Weights of a small transformer language model.
Size: 9 layers, width 320, MLP 1280 squared ReLU.
Architecture: rotary positions, biases, gated attention, value embeddings, hashed n-gram embeddings, learned residual scales, capped logits.
Training: a variant of Adam for these matrices, 613M tokens, 10231 steps.
Each number is 500 + 25 x the weight over its row's rms, rounded and kept within 0 to 999. Layers, rows and columns count from 0. Numbers have three digits each. The size before them is the row's rms in percent of the matrix's.

# layer 3 attention query, 320x320, rms 0.0587, rows 0-63, columns 256-319
102:503493483465520487486489545477509511562510482454504446503506491480543522506529468479509463531533482516487455507491484553521505509496500530560507496504458504490496507503524509493435501464496550
093:473489447462498506503465513477469513538533480483520572488512473487510517525511487487537443548519501448529486503481498539503488501499508495516517504533468498519474508518482517528492513479477538
089:493472458507496474444500557466471503541503494512488482484512471516498506523488511505526500534489529468474486487462464543519512549518497497489496535502492519525473509504496491506512509495456509
090:520497527518535498523496471482472481489496537494519510527491470503475480467484541531502545479479513489460527509537540489507542515514462496514533503490486488485513485515518501502498524492496465
088:523452494458521499493469543512504507509466485508483515479460513482487472485528485458515477524509472453526524486507512501531508484494491496518462479514492481478538485474496512528458464481533520
104:466492451470519489459512527507465498505497465498491499457501471472497514520499481456493436542502498440528482509500474509494484491482468495519475491490471486504489508513521477500482495452480540
102:498490447486508490443530502473498472502505467466477473486527516491547509531502497481493461536506513452543484498496471495518508481497483510550533490520497457536487539482559500536462496474474510
102:476496542531480523544461535520518495463484514499519518496495515537489498478501525456511550473493436540500542505492501490465500497473529487469458533494565515532521514477500507544491531522503442
100:517540500488488524497511492557476525465485513491509537509479500482458549489473491537533547495449489516524521542470521496489484483482496494464495475541504478492538482510482476517488506514511472
109:551538509507474515503512481513475513514500450501501506520455493482522522508468488511515519498462481503512510501497487502491495486461501488481516423524525482478514470459520485501497524494494481
105:490491453506513465472517480461494487518496505495474456466517468498503486494482461488514482517528495468493506498513484507496496535530422532535461491534459516514485484502541501500511467477506532
101:541515515495493475524460526470496464497509488483487480473521508457520524518450515482512533505506507478558518494486438483502509522501489481480510492528466518484497479503528484472480504528464538
122:545527537486487490488502494491486496491457482491524508516472462472454534495477454532497499502487512485454500543489476505515450502477501491504468457460472472473495477502519482504500502517477508
106:542515560493457474493481498513491494462477488524526476481495479492464506500517509535539513487509497490437507493525510501536496483479505492516496523466470459489457509499496474506522501512483497
125:510499497518485488493545516507511508466531514499480542443477451526496486449523471489532480556478458495502504494516535510504495493478512513530483529481494479487518482500480534541495489474536495
102:505504511518515489542537517479539526444521514483510541459484485504484464464521503467499477498503522486476499483510549497478503521450513509470471511499502481517528487510507544479521513476538508
106:504467517532478477442569522475483508486504513501531521496523507524479498469482528519453511535489472468501513481451500472517502504486480495521509494505506497532500483454509478501470502479523492
115:491521464498524489512490531500507477494564492473477511453502461486542522521489502504466490520530514522516490509512540454516470449494515524497460518498492480482493493503495485483513510460459528
109:484509496531525505498523531512517474454521519492489565467497472502541478480531515523542469501508469531502519494540551471501502468482524493498533505541501466493484509526468527485489507485504504
097:522509517550528502498482537436511482510483493485472538471485494474510524569439490513498496522491521472510441477498490505524437477479475499470452488542467515456481490511511466486502520508489561
107:477506476478486492472477511448523493513484485483489488519556491494516507488492480503503458461526499491484464498455478486468527466462447515507488447512530502524493508483535505469493527490526518
084:467476554538469523493510512525514529490518520541524504509527456510484473476525534521493518497484499544490524509525558502520519509498529490503482559470508485509482548503483512507524480509498463
092:498487476501497485463507478459464517535471476523459485490507543492495500557462461511473475543485520508538475509480464538510459487503489504493480442533488518510522436519551455515473497478499528
103:514485545502481486511496497550477517454506501518560526530493480510464485467501503474520504487489456509499528488479537510503520576464492479536536522487537504511490556488496525532528487523544442
083:531509468517533484442539512453512453472445500497462476488489522471467535479472490507548481471490498490504467520472490484514503497547442524519525511505521493472478489492509470525473486499486462
098:488465530504530472487497509548486500495503493529563532531480447513500470488495549503497513541502480516485530489533554455502540541466524509511487513473539493527528525454514499488500501503502502
095:484500438485486540495505490472494526546488501469496455505556485466518485516480468500458491497531496492544544478481469512491505478474527518547504474476491541516495436479501465497468489476485532
103:489478534538501510511559470490520500464517471506479502519471524501499506475490500468477488491456544473491489523549517475491471495499476487458451510507526488518532458531501485503514536477468503
110:475480507494484510471447487532515503527492501505504486531485498506489511494507560538482541480505508568507559516513496495508523514538499486481470535466505529515491516537486478467491493517486518
100:549486501525443459502475508544485503469486487532530478475488495517450501505514477505515541470501506505492462527497491514474543499456484489492498465518501487514512472482502469545491533497511494
104:480519495473500507481524466451530521530510497474478435490533500489500519487531466525500500473433482486502497472487489502479525458506488529529514492515536511519491494444531490531496530479518509
101:467482488481522525483523478507490533493466528527486445563521508527501480502492492490497474525474499511504576486497532532488511523511518499513506506501508517503512485483516495450478443527506504
079:501484544467546507502508458493484495489460549508561537515490493511489516497502499519539526492506486535484515522511551499487515522515504470475502534530542513499514482503486479482494484492500489
087:459479475504539490475494513524487529472527514481517521494529497482508488512524496504534466527501472540489475494495489485544506490496473484493527491497506481475495535524523519474464501475512526
074:470496517506504517500477516469509507488451514503484527522520488489465517504499500494466525537461503479461481486517495527491519520496520447465519525494480545540511504558517505520515488488500505
093:475487476507533521437512514491511504534494513484503520472521504457462471535467481471498476564527475453525455499503467534465507481484525462521501507490484489521523504490492477492449500475486528
102:506494545510481493532548452524522521474490492521541486531490534510495511490488493519514519461478510538478586475523532457458495517515509495474488480476504496494510502460514500461513542512483464
078:508526542486542524525499518498503473482445514469491477517487526480518467499519444492550482525471462472495478475453482528524451517498508493508471500494466490542525502487511516493460451519503525
092:453485500532498496530533509466501502467481523526521486496508537505516504508525457514527511512487476508472501459474479540501478523533467466507463494484534508521510510510504511504521506529525474
083:525504477504464521491517477505522522479518490487494525473480517491470521494482514518513532493464546545538489523500560510516488482497500483475501477513499475473521484512470473497484499504494506
095:517526482481506494475513458477473487498485474481494475484498480439470513519486471526510472511455480474481506495508507466504482517520465526511534472522498456512502488497521485492482471473501491
096:518501448504535484485514499483501444511503517487496461448500431488517515522484494499453470521551542485467474474540527483532505514486469521523499495471473478490443501526509512476548499485440526
110:449486540501475527541502487497535480491523510531507502496502537528528480481533502459481492521549492491511510473484485508502548526487490504502505549483519521499520534506496542513477495515528481
107:467515511522547539540529493469546467532518535506473516485511524522545477474526507484516458535520494514505467441492505461503498498479487497482512510513508520468552475479492526514467518489495459
115:495471485491528499505505483472491476491558523544497501471536516471529516467474528500484499511549512488516504499534486474493512547509454509502474507501495509461508467500506523477517483468493502
104:540512478505492463486481469515475474488476440490474464440518488504501529538469470515480506462505523474489464530538508495474489461489503533504457495524481496471480471507496450510520561510447509
095:514490519498497492515521519543528497485469515505504523475466501534473501439497497476549512466502501452460467514474558506476492524484449512509519486492557471530533534464485530541533505506496470
102:518510529488469494486500524525501488419476484506501516477524478524485505507510541505514552455512519492492480518526535484515517479474494525548512511484527491499486532545458481548510550514468486
091:521493486458486514484480545538471501447521534494527547489486482492486499463539514522527500514532470543504528513546525504537538503502554454517490508507500475512504515532463532467496447481513493
095:486528512470476496476472509503499496534514499504450467468506505484506540564482507515480527477498498534537506506547477473530480447499494503518474511497464502459488501532500463482526514533447545
099:458522538504528479471525517496489482507562499500472564498490536505513524490495539438527496509465493513481469508506566462518453470479494492509500529540521477512470517493496537496523490458473511
115:512484493467507503515518490492510480504475491478524465524515536507483488445481492466487514506488504452495508458443444487480541524493474509509514520507510542510513492469494535543495529495536488
097:527517513489484457481478525553490489436499504492542554501509503524435489484510539475494525470483515489471519555508519523481559500502482452496481490466523495515507486538469516505514533522516493
096:519520448467523454474533475508467512479463490491468536513509479481484522498488460483528436470441523486480481519478463510458481482546473510515508461525489490499491482492542477499489481493493527
094:473462502511512524510495505477507466505540555484519574510474507475500504500519485487528473494535479526437523509482479483490523534459474442485481508490495512507497488505503534487475475505498501
108:473529558502509487511476502488488512464435520515511457501519503482503529509492490510513508486504516460493500500474462498541477473535480491502532491496509507486497509506488484483507514536518467
089:496533482459547479510475520496470470503485502499473506520487540491494506541499468477537453478460501477506458498500480497469471503556431525493518490559533479491490518472550487531456491490476518
103:520506502485517516508486491458514448544484497501497522453482554506519533488503507462523477501492519482529452471496485460496483499506491509501525474551477525537517536446525511518480452486474438
095:492486502479491494472494523508488465530516492533482457493468568504503556546498509461503471537485509521504486500529498511524500478498456534505476488484511479493516502516528460495506487482491493
095:504479509454512514496494492519472479493533490502486498520510524493514512494491535454515510476520474507487515524575533461525539488454486481503491522535543478514501494539497504517520505500477508
108:509505487502521497488542502502486470471509525490459496462498491495515513481513463500512489521504483501517507532544542448505487463516520539534495515489494498509500485517475514484494457512469502
083:496515491473528470469499515470489477493495475483479497529516533492522528530476475499493490470496551463522480538456489502478441493521442503466493498496495488462477487514533512496519501493482509
106:517504495537535503507538485472532473525546471497491492475452477514503492469509484498473480491508506500490524489500527479499514515513521501543518523532514478535502479443495513517454510473481494
113:539502478466493515512475482507490494510465515574517511507493513480453495507492491504548491481518507496502454476478470545518490520494512477472513470501493517516498507451501480501466501503493514
# layer 3 attention key, 320x320, rms 0.058, rows 0-63, columns 256-319
083:482526493538511519521503486523498501494465523498506541496462456502467491507539510547544496491458522514530543487509502446489462514520473488456493492498542502485509474528546531451516534493485497
096:478529524515489509517565511489532475489484529515554541496449529494517497516481514511448509506504495481495508526521535503464484470500510526473491501480508506495528512504493500478516490543515528
080:527519518514510498493515504458478461537505481515474498484459483470509469511433466514508469476526521473460492502549502527487454503505509484523499485489483473504491445495480502518532486498495499
081:493480461501511439498521474482514458529506505486502524484525473483490521461494485503456494528470519465491462485517499509485523491506464510521479517476466494494490465495496525521487497501474480
090:501522529463475556527468456517509559469468486494528524495514529498495493499548518532545515493455488514520518526522552472507519529498453513491478504504508482496520524494502475519479546515521485
105:466519516480493530513482514509518537503474519501483518530471529483516500509467483503519514495461491474514495479473489484485490472521495536483508489484511515502526533493494477497506493508509511
100:467491494473501542503465519526510519520522480519478516499467515488501474499482493508527499502504473510510468515469532494480518476519502493474481454517516497497523550507494498495495524490515543
101:551489505538489459506547493510479467515498524532491472502505490495482494520489532517456491497523558469507534507528500495530517546473505499526521492491469475532477485536492524483519487507462485
101:477471514494479537476515530529512518524565538507535524507505505526557532514474528465512501525531500488535441494510489487472492510490511526506488492532510506496520516494494514442529501540488535
100:474492486491545522472477500491489494492527494503503518507505490518488512507500473474522514507504487492475469467511531489470534445528526511497509485524508505480516556475475495485536542494545545
085:484489482468515527496478500523516475469501492475487482522555507510475529501519531515539485475476495515477505499519519517460552509544463508443465526500476510518538533510526468481483515474495508
112:477499469488523536464526500474491509508466484556506536537543504516477498462522528514510489483502455563493470509528524497432514500560502505479490472499482494485476541505495485460511516493582493
114:476513504466547495488512519491516525503490472542526507507548506499465477501510491534508510461504472494474489538491516509459477489530482505470484479501480490486509496500510495491500542474547540
106:500500506486521498478504551529457498465491480517522523479464488486488495501484474539551506487531503472481479519512497530522486529506485501531473493465469476485488499497507512481518487496512544
110:482468518516500493495509546501518539471503495510517481510467497504487502506540534487512505529477518488538530508486475518527552502496578508546531531518497506475516474519496494477459472491466496
103:501486507505471490506525485529494511492513508504499510490531486476484455492514469512479506536487506445494518521496483486507487520461516481499503498485470497490517459506493524502501472495507517
106:499481544528475481459528512466481530525456488552497528497493509508499467502485518529439543520465487489471471479483462434486478472495470497525490513505469524548507480449498482533504512470505499
117:507488505503526488482492524524509489521517498454498501499481507489532529515506480516520489508511512509509532528484499490536513540484515478501506502552546496475523492555504488485499458510468528
106:549515489486507475488508520528487514473506544490464499487477500517511501534526482505578464535495509445535495499509517511513483510512510483551519512535491482464477468531500490497510493513465513
102:505521523558525498530486528463553483519486495487487559520510519501542499544481531511475501463465471500506507484482484469490495532478529467469502500502524541511532523492529470485467519485484480
103:491496523514472488489477476479494494517501500494451462503556480494525468496464468497460528471486473468453486483471522464490497448452431487526513495458476492537492509457529498480531549503530489
088:487508495480495481494479530536476533511510513504494488484479480491505480518513485499539478473542513524531518518497490516514480511517483512517483486487522486478468465463497523526508480502515505
089:467513526520497541505529477446523513513480520503501538505512525528480493502515535490455480498437471533521507476521490493461508477488511505491495502468523514541523488483520484513483536470509493
103:532508506505504475469538550531492524482489498551498529510501510511455487465523502501527483524517504477515484519489511529500488502494523502511518497514469505467451520503453520538519483486514523
087:492489542487556504478542498460519487483473493528497451496506522534477488500475503507577496537490518501481459511487514468510546516495495486502476533499526514469517546527483495539443451516465501
098:455464514536531501449473532499506506500512479547516534497502503501481484494495557503475510509511528495511474513501514484541489507491525504526475522484486475478492510483477496507533490465507546
094:481498470516512545501511471476526515541506493494514483518514508454489479518486481516429506424467490503514526464494485469459472481482470498555513480495487512525524477463504488510478501487519516
108:517481541530512517494497439497502489464544524485489501476454518476502475522508481483499517521495539483475484555533521533529501521504499503465482520522541511515506472544501501503519519490505528
108:479487475504505499507460479543490479521488488479531466498471515497503529509462538507472534443510530541488522504512482491525539494528458503508476531482513479530496497451527493463532504509495485
101:531516479525492511519477534485472453491511464560514503474545509553464486521562546513501522542510484511484475509479496531478550506469509498483509506518469495478504460525441492552475542464515517
101:489508507497517511445510459506509528518501484535465433517507517497521497477519495494510527521431491500492491498507518485485521454493457497529498508489519518526499509465561508519514498491477514
098:473496485494502511516515450493472509537491492515500482544495524510478495491501458506435488453484545520498524465491500525483473491507470490529496486480523481552506500432522505451512483523507499
097:500486471530522511501462534497531507503495433477509439478464518456500499491486439478474497523489527490494476476500506520491485498491494506555509478492467468503493495516490510473514514473493568
086:500499530490466507496480478546461507455491454509525503449498490483493478546483488483472491503507513522511539527550520493519445452492504526486516512506510483509518504490463465487525555508495526
092:495444513462519482496508480533474510494505492503479476499526467508514491490465472475510476488560447530507454483536542506496473481508510523500532450557509499481470514489485505537490546489525512
098:499487516465509536503536467525519512481529494531505495513477549510549468547494520492508473511541508492497552495495544483462449472464510557493489490528484505461545505500476487503554516548472512
098:530531492523504455489513491472523486504493510514485508474526512485477466449525522527497519495503483551490509524458454511476515527502504477514471530492488464520452439493532517553498451513500503
084:511568502489515520497491469506520525489480490498530500453525479493463514466524497529528555465475489549497512525484513504486542528465487470505466461490526499470516524470523466506493488481514515
112:538483496533508463506497478538511462528472507529480486485534481479456489490536521538492512476511524536485510489486509503520538495473511461509524539491478475472475469460502481555453485489488492
099:447513516490492532515482550489510514525539516494532516491468537543568512520486497465518513514468489490543478494515492462475486515447523515504444510529504485518506511500462503480540520496524525
118:452496497494507559507471542518500483500506503488478530510486496520508511481500502495527513519511473511506494484459520487453518475509504515460459486497516506462535549473502473505502543512529543
097:476484489496524557488468531454525484474499461536505516512515532485464491490491483496539490523476492500511491513456512470431512444544515486438486491506497526456516529491500478502493549502515510
117:552507513542496483498498491496509495512497522472488450473489502474524494513511504497446492482496536498501535478510482527551473514460507491525531517516500512543505415527523514516475481475459462
095:492489509501459482526465549532522484489483513478508487496469502525541530547508546483492527486530507504536483490512502505502526494478516494515523542491486500520499512513474483487467492523472496
101:491519489477519493484521486464525483509409465518528536499513496508441507472496485519512447473455474510491514509486480516455516513513485529466482473496497488476540514493521499511462470507522463
105:495525519499548487469497496501475478485498464540504497489517495504502508523505508535552478508497473490489475507484520516482515514500500506447499516530507483445492520506541463487477511509525510
103:535473521535505491479508531520497482482490508526490487477478510511458497498512491474543476565497503460489469515522509497532512504461508483494511501496517497466478479525443534550507467471494507
105:528495528491494460468488498527464452431491474514475491448515456509494462515519485532536508515508485444470447528518548514500485504499507516498501491505489462478500483537493512528501554518492544
093:503495466467459498495560547516490510456493514519506511511449493519474516497516501531515452502533497523538505499483495517523517490500526510542489474502501466500499471518455499514509454492509528
096:437508533492498503524493514475499462523555496447506485481469492494537522526516513471486477452483491505515522508525494493517559495484511477495504546485554498485528512527506463460490527527481499
099:489548533531518477479494522508498528500548483491468541518466520515486527549461506488536470520504517525468469507497558488546455534493504500474471513555534476510503497541509508497522488488458510
108:540467546491473480499472484500522529483461503481518493475501497470510467488472498510459510534494520499488465456499505462471459460472478483497493476477446543509485499481469507507542527489513499
095:501494489525455462502496517517491487451497485494491520481516491547457473513513547489485537509539493476473480525485478505477526492483500500496493501499423508494485478539496528510531509486515498
095:505509476517509481472536492481494511529503491527490506579582520522473509481527490487521499499452500482500534482513504493464525489529517463480520548492483540518524537525530489490490488514502439
095:487483513469495508551481494520500500496487513429498524488447478473488474488482451502527469515519501499481505514476506508509495524497460500487497494466482452520514484536534514485500492495514532
106:441511541510540502503473493475509441466470503491510467462541469524520484514469550476518487457499504461479498492487507462512489478501488530517485506517535501454500525478546498494501517531524501
087:538502514490526477521459491467512457514521539511500521507549486507508525504514463479501510492457482498500480466533520484510495487529468507470514512524533500497499566480511496517513490510474474
103:519502539479512491505482476474517443508515547504505523465467512490509528462498449486558469516470497497539472477492534463484475498530450525463490492538518517530500556481504512487520467524462482
094:512511526499486537492506482500524453528559528498519508482486526498466559501515520485504498513479522533486509499566490511519542485493460505450469513488529497509519541509500474513486485495480501
092:509507540461470497521433479505493483480534513480450533477455512511513544512493520470513475480532529538489443511563561540527492497490467542498477524518541476517497491535468503488546519495485524
107:498493473474481485482523531531484529458488521453480471485443489495488535480525471488542473536526510479529533544513505513501536509522508490541515488533517509524519473538502477485487424511465494
082:493548535497530510500487468469492449483527475450528527538545535478529508525457465466510529484483493511495496474508491462498479542491486481465528545491543491501490521494519501504496484518500471
106:514495536492523491478511487494501538494532508528465495494469495493530513515500461487539472565454536516497493497517553536491498514519500513514475535522539475493498506510500488502467496496484527
113:506522461477531514559518487485505436486495493539566548488504489515486501498495528480510466438514473514504472457500485488475496497492477488472503506511487492538524500474472500513462523495524480
# layer 3 attention value, 320x320, rms 0.0626, rows 0-42, columns 256-319
092:500487457494511540507518551514474527461515485479471543482499486519519495521475476488525484495493479498547490491450519492482504465533509554464500472559506504446515526456489469480540495529493540
091:473506528493511492490478482461490497480510515466486506510467531509495482522477501430465537470486537489502519510502509506543488517457494526510529516487520502556497486479521489490519465484500517
098:472512454532511497477515505551506503508481500509461539511503489508495486510517454530533492539526528444509517506484506522448539513545477497463462480496508490498492507496513493464526458505512501
092:516503559471469498485467495508496461499535498518488451489492494506514538475513515463519480487490531474456492478549493477507500487523478481482494540480495493526478500539483499562476547478467462
087:470499494506502456500506463473501488450521502534511493509466511498471505511535529467485509472487499529503527484509516497508516520471488496541502492448539495524488469459522525528510483504496451
090:499495498445479531506451487515491494543498485535530504507544547521515511481526507514516462483520471498523493486527485461491524522548505519472483520516493513473519513517484503538516538504500511
087:502489502496483536497450515536500489528542482524515550481551517525484481482497517565483509508480484489518469491553523531484530467554492512481483493541493498470471536522494484497539547473511512
087:527507533479503475520531512518484473523496508528536449502493511506512518504530532513537490511467494502528544471462506456499488521470483521515514464508526511517520514523520492487484456508502413
090:528500499509476527510472500526513492476534486482452534476477513502496489511491512477450506498458518533538488524484523538488484500499454541496502489547498480498515501482488496486545534501492565
097:494497488474503519512540488533501530464481492468467473505476519485524487514466492479502485556421559449530552521481506559527467468502477538492491506507493515550524484488517491459509435496514530
085:485495491471490518494506563557515492498489496475500538477512526524577498519503483482537490537483501467477490452485516455495476498522494492461505493496518493503551547487499491491527489513486511
091:480517501529504501508464472526488459564509494517481512515548534483495484506502510522495508448554505519456470480505486491472518493551498476502517493502529509477496507517513488564480521522508451
088:478512478537518511509503490519477526476465500564486486481527520506457490481459513525501492466545473536480465498527500536475513560542506544473493506521519467507506526467491517496497540530497532
095:471483491502498483499511469500523518503492512526497521484516440479435481533526474483519484464532473521504513511497509506480523471491530504535518470505444496493475499496491478435466498483508500
094:458504464545511487496502490480494462477459505493522493526554508501497484519492496498497480526473483459504528511535511476516529575489516507463531511502504500527486492520495506470540475524490438
090:540479484505490540495501531480519466516534500522489520484491542491508508492486502489465489527540502522491472486490526522510495500505473523516457488518511505468533532446487474552540502510483537
097:526475487451481495509484514519518484518507479519493461473536527490540477487488516506482488511524517439475491504535500506489486525527448481514518492470498510507523509522525503501519510529494474
089:488508487526505479472506489484508513481468507557530470517519478507465501465493483523532529473526459496462513519516507512496517486512496488539513509459495509550459474540483517492460482469518460
106:462476472523512496489513493490485484547512509561506507547541495508464508507505530521505462493505472551505463512550486468453521538542555502458502484515513479489507503556493486508472559502514515
093:511482542467487469492491503474482443544445495519537442510509510481512523499514476438529469510496496501464501457462498502530523517472471466478522518447494526502506478508517509551486460518477439
084:515491480515518510512516524523502521504478466484477522518506465481532488488510466565525482535458511465505513480462499442486492490541495460451476457513504487466520514523516494471548483544498469
093:463515478554538481458510543520504528482471489527509490484466493495489514506472490522509552505549515494501493542509511522464512465529476493507501521502487490455469508491464505465534477515511537
095:503499501497492498509482497538484484505485491552490521482518524501526490502535523546515500544501481476490491506495478505486515536538508516421488490518480496502527462540529490545489525492495523
092:517513469501487516470517495531496526500463496528472540498546496505473482494476477574505488535496490455456467518519512551502499478539503501462481516490511487471511486507502488505500527486517529
107:518514552471460476485484541499485493482525491493464476492472469498524513512526470433581497491535499478514460486459480463508506472486537483505504503518475514512483522489504496498436476498484521
088:486478511523518505494517493537474499502502510515491507476512469501466481510481479508490451532538451519477474476495471477475492476516515519480509491482475511426523517466474506520513531466502524
087:525490496485495487511492463474507467520547488478485516494439507510524497454526519517512487494476510466499528498511506548518514459493452510522482480454512501506485505466508531510519501470472467
097:523513542495519474501516508482478452482471494545514489473487438464499503481520487481510479465591435511478457497477507524503510551490543450471475511464470507496454515488503524534493471507501478
089:506492487485507507504544525553477498520500481516480479506526448521477486486505469502526470507502490472522489472471504491483487455533486521469488490499479519484499523496502500517502503476519548
081:484516512503513455492519458455478498492504514492503531499515481521534519476522498467527514497458522508528509504499513524513492524519529449489511504466496528539452520517513526488467447500482444
096:520490455521506556525509546550505530521503490456425515506489507495532495523481490502513522503503533500523494504477521507470506480487489550462468454556509487493547468478522480449546494515490503
090:515501518496483496523486449485489474534504524477487499520511503489487497499479534437454481456487505580483458506528489508507539561465545512442541487491515481477494465494524514531484533545506503
082:503521551471513467513480462502508484475479518481516522494540514507508528472502498435519497473469504513489523504506503532537487556467495524462528490450485488532472508524501529505498476485487498
077:503524524486485461503492457476477471489493494509538466521492505493527530483535493473518528526468458479481501499465484467533469523478547503491513506534506492560478448505517535520485511461464489
094:522476533496494493505479470492538481525494512472500468490474483466490498501553500461465506528479534508473509468528479499522533538465461479478485485473525519496520450485512485495476466488504445
089:491482493489548502493502489458504522461527528478511547520479505509522493534472492454494517472506519527521543528506540530498484510503521497509500521509492505499470502503477484451506450550479481
092:504509507445482502508440472495538502479561504491500516481518523502496517484513551482480508455497530511482503516595500471528498461472471496531519529499492475582474463502505510488515538471459519
101:498488484474478520488502471532503518487486479458490481520554526502537459503526506515482486525404571500519532500512533524521479484514469549500542513552520502498527506512520472475515513487528517
099:494506490494499480497500499464503494534483479496535475521531502493506476473500512479476478487538513549479441512470491505483498508494453477501493507510516504506499544470501522487486524498514470
114:484509483420520491503469495521519509477509512530524536493532490499501507504513491477560475516490460489513528467483553496505511468528495471474503533453506511497510551488506486469514449472503505
096:484522496501530475522561492503500484481477496550502490548492473494495489521461497475532482490498464506513481519473484483489524559491556478494510481477490496495480515534507520490473470528523463
091:497479475506503514484525499540476495470530488524470488528527533541500484512489489508489497523508501484539503505539524526498506447532487544485527488499511514508487544495498494462544511548489506
100:512494502441495510529506461491502476479502531480501551500530541502486495482496459433504497473470490531502479488495548523518466522510474513473510507444543533484513522494479505514501481503504519
# layer 3 attention output (transposed), 320x320, rms 0.0555, rows 0-42, columns 256-319
084:495496493495521500492525470486524477484492477477469471526481505502495474478483506482516515496496492496444488479501526488469499494480494497519500484481482481521504462470567517497477497483501506
090:535507478461488524487508483483520556500494514521551527505501508500524488482516508535507489514507454517500526488501527489555504485474499505534483492529495493496503573471466529510531485532498505
100:488507541449488515506504531467515497478490513506487485472473474489515513504478553488490480512497522507501508500462440513510474508502492524514540514474496537473522519494511464516512525486481514
089:497478523530499467510518508494487517536505501522527480471527503517495534497516519491458464527505514474567539483516465539484493531547510489513504520472517517525494506504487463463489476521510511
086:521498501490459499489478510474479523535488522470540519503498481467515514502501501514496531522521461498523518503548537524546489459486487495531459502542476481462495527469497524508504512511517510
089:501481501539522515521558488464503495446467488501456477486507527516455469484499512519495495495515556464510482512508463543501510535529498506487540455443515529491504456519499455484486480517515503
088:509453523553524494522536488487496474472471500479464447514511552528473491467487496488486499530481552467482461516525440524492495513534485534474521484431501535494498446505533435506487503503494506
087:494511518461483518468512492506491506499482513529510519479498448466526491501511530514504487487532452504493539514511514498498530551467515464503487486517506462493520508497464559506513511507502487
088:493512460486567485497517457487514500470480480455489499525502532485535486497469489490517501505502520473471484456503494476495486495502489532518529525472500486527473518470541536482519472488499521
103:496530480454467502501477499537536495513525519516520520492479498501500505504536490489515526514473474525478504473515530478504515517478473482498481583504508478541507547502514526494549514473467500
082:475501484509513505493535458494521503472489494502470483487478495523496461504464491506473498470485511520519502498468504500521501532476489544482489490495509497524510482520521490476517505490476515
090:505475515515523509516519489473520495443488497453476461481479483510505484475502522508488487480521523468502519498494468525521477497503525511503513437485501507471509464482486473511484490519501539
089:521471527517541492519489492471493490452500504460501504488482485502523441480449518494484547494555502461471511527508484492485475477507512526508495409495487502461494458468514485548466510511519495
092:504517533479495520487504550513485480533539492527537513488505456462530520485509482449507518514509494475468498491490510473475502523523492443497524490500511523471493518504492492527520480515488415
092:506502557469460547499504476477476485505494503527518455499513493470518464468447530503481489480526462509476510532483525479502500531467484521496476460537528485501525504492542521531525543489477499
089:464462474502523470509540472510488505480475494453473485508498499501499517528498489506522507489491544473518498480525477501532474475509520535503512528491476468487477452544538527452520507488533529
100:491499473522511497542525455496478495464511492533471493500537500555487470546469462521480508501467505463517493518514462557487491550518503540494528500479515513504491482545492474491494524492511543
083:482503523497466485508426551514478498548529528520509501504513485492504530535516503479486457520499487519488503522512490491499503485487496471484494525542515491477512494529504474517498527496500495
102:498462536518524521508550502501498464459495489469495445462485517478489469452471493493507513486553531434470481489509485504485518523516520513495529450460500523472498440482486458526494469524519461
092:510511482506469532497497513490506514555504515554525533492510444492523511520526550565493449467511474542553551516503496497526504516491538487489466486535505494501510495528457566479487517489531523
080:482521492455464511501507510525530477502481508535476490484444493508505514529501507487502481487494512505469507506475499524506504508480473482488511519455509511560523499486543507525499506468459505
089:491481523472520460498498521516520474508521496441485494527472488489500521512482499424490498505512521540496471484458511484488457458475480516515507477538476502518514490469555489522466515483505505
096:441483490481495520509558493500493471482487512544460464493511502519489482479491504521494453494502528476533500488511463521475523570513506515485528506454532517517490473507512480480510482484495517
093:486468477510497476536472508490536448507509512483450480498501517486489523544525512489509494519492538511502476469515434509492483497529509538467510539497491530512468477559527477483504509467467526
104:493533475504504464458514514512532512550512501536521546495480471501502522517519508501498464494471488555579527492458502498472480510502501449507459498500513489509518527493454516468473488515507479
090:493468486515547487485503507458500436506497486501466477496517494506500530526486521483503479519501542477525485479511456498456488513538522508476519483505510502513490474532541487469466486493506506
082:488527484512463496505468541489496535548497506501494514513544516485478543524548506531506470527446504502498493526528461535507507493525501502506520552506483495515492500563484496484504543460496504
097:472531517486489493488464524501510503557505503535541501523507447464512527513494514510511468472506469530538535533509521475448482513496500487497501467532524472502513477515475523511468541491494480
085:510505464481529462508467505477519455519504501498483526507481464485505527563515514474500468523495510512490504478491470504465487516506507490481501500495484487512495500530522519464465474471479511
078:486515524518436532497468496532487530517514497544530498488512517478480527483545515527499502490503459519482520529510522504498543495491499479469473531514519491510524500507475476510520533487482485
094:486506511478539529496546467512514500445483483487495477492462531525531448453468505478499537488484516479476504483473531486513500527478484491515517499456502509505510491455526494528497494498493507
087:516502524521497552519503456471472512446512510500533498485527538514499446453486497523508533480514492459526502513536524476491518521509497509508487459531520503503492509471452501531507476503513483
081:494543495501468508488482483477487555500508520551540522484533524495493487497507505546498492486495471553536497509510553483493516521480498493496460497522512497523523544494468481498527488501474484
074:499514476497495511483487509506495536556488505552526531493523502477521500498509519541511490471531432536526531506511529527504524505466488476492483501537540494494514520500473526480519529537513495
091:504526525483468532496505495504458537487516489539532516475550515481508525484499514521495500493499499491574512494504495495534514526519510504535514542498502529506480533525467527497541496482501509
090:509512529511465533512506520513502526466507503494548479490481521501476497456508499489539549508506483513431484507512575488509537472478487497503497502514484484513523510471495453540528510511508475
089:520481493532522465506513507454479544490497513508523530486532546508453504492498458492466515542465495475524485487513494548512477512518467521524511507478494534491470543518463444513516466534491501
106:508512485491530486495481472509521469471510507514492537482492548508507500507496492487478505518490518516484464451521506498518503549493464507466485550496514525537502522504513530499545474483485516
098:522515517501531540488439483474481537455508507458488526516514516542516478496444543518462492473533525502526486534498495503523464475504509526531512447519526503474529510469489531508499510517547561
116:509522455490495508491498519452549488508472509533490505504483493496468531536511516496522480544469510556493486495492500502493522528525455490463502504509499523524493524545513503485507480479474489
093:517519510488473535506464536513509476540502515545529503479449466480483467498511506514527501460534462503438529531495541493469519506497491454477479458529507473511524469485479518552474512497490452
091:477476515554513509529507470489506494470495498477475471521485526562472466488490502478489506519481531504439467493517498511512486511469505521456490499501495471515532450513552439510474524491520505
098:519522447501496482516466488483501523459498510471533505486507532483480503514505491539506515515484486555523482467498542464511518469511461485494493538541485517516503488447488478482520494483483508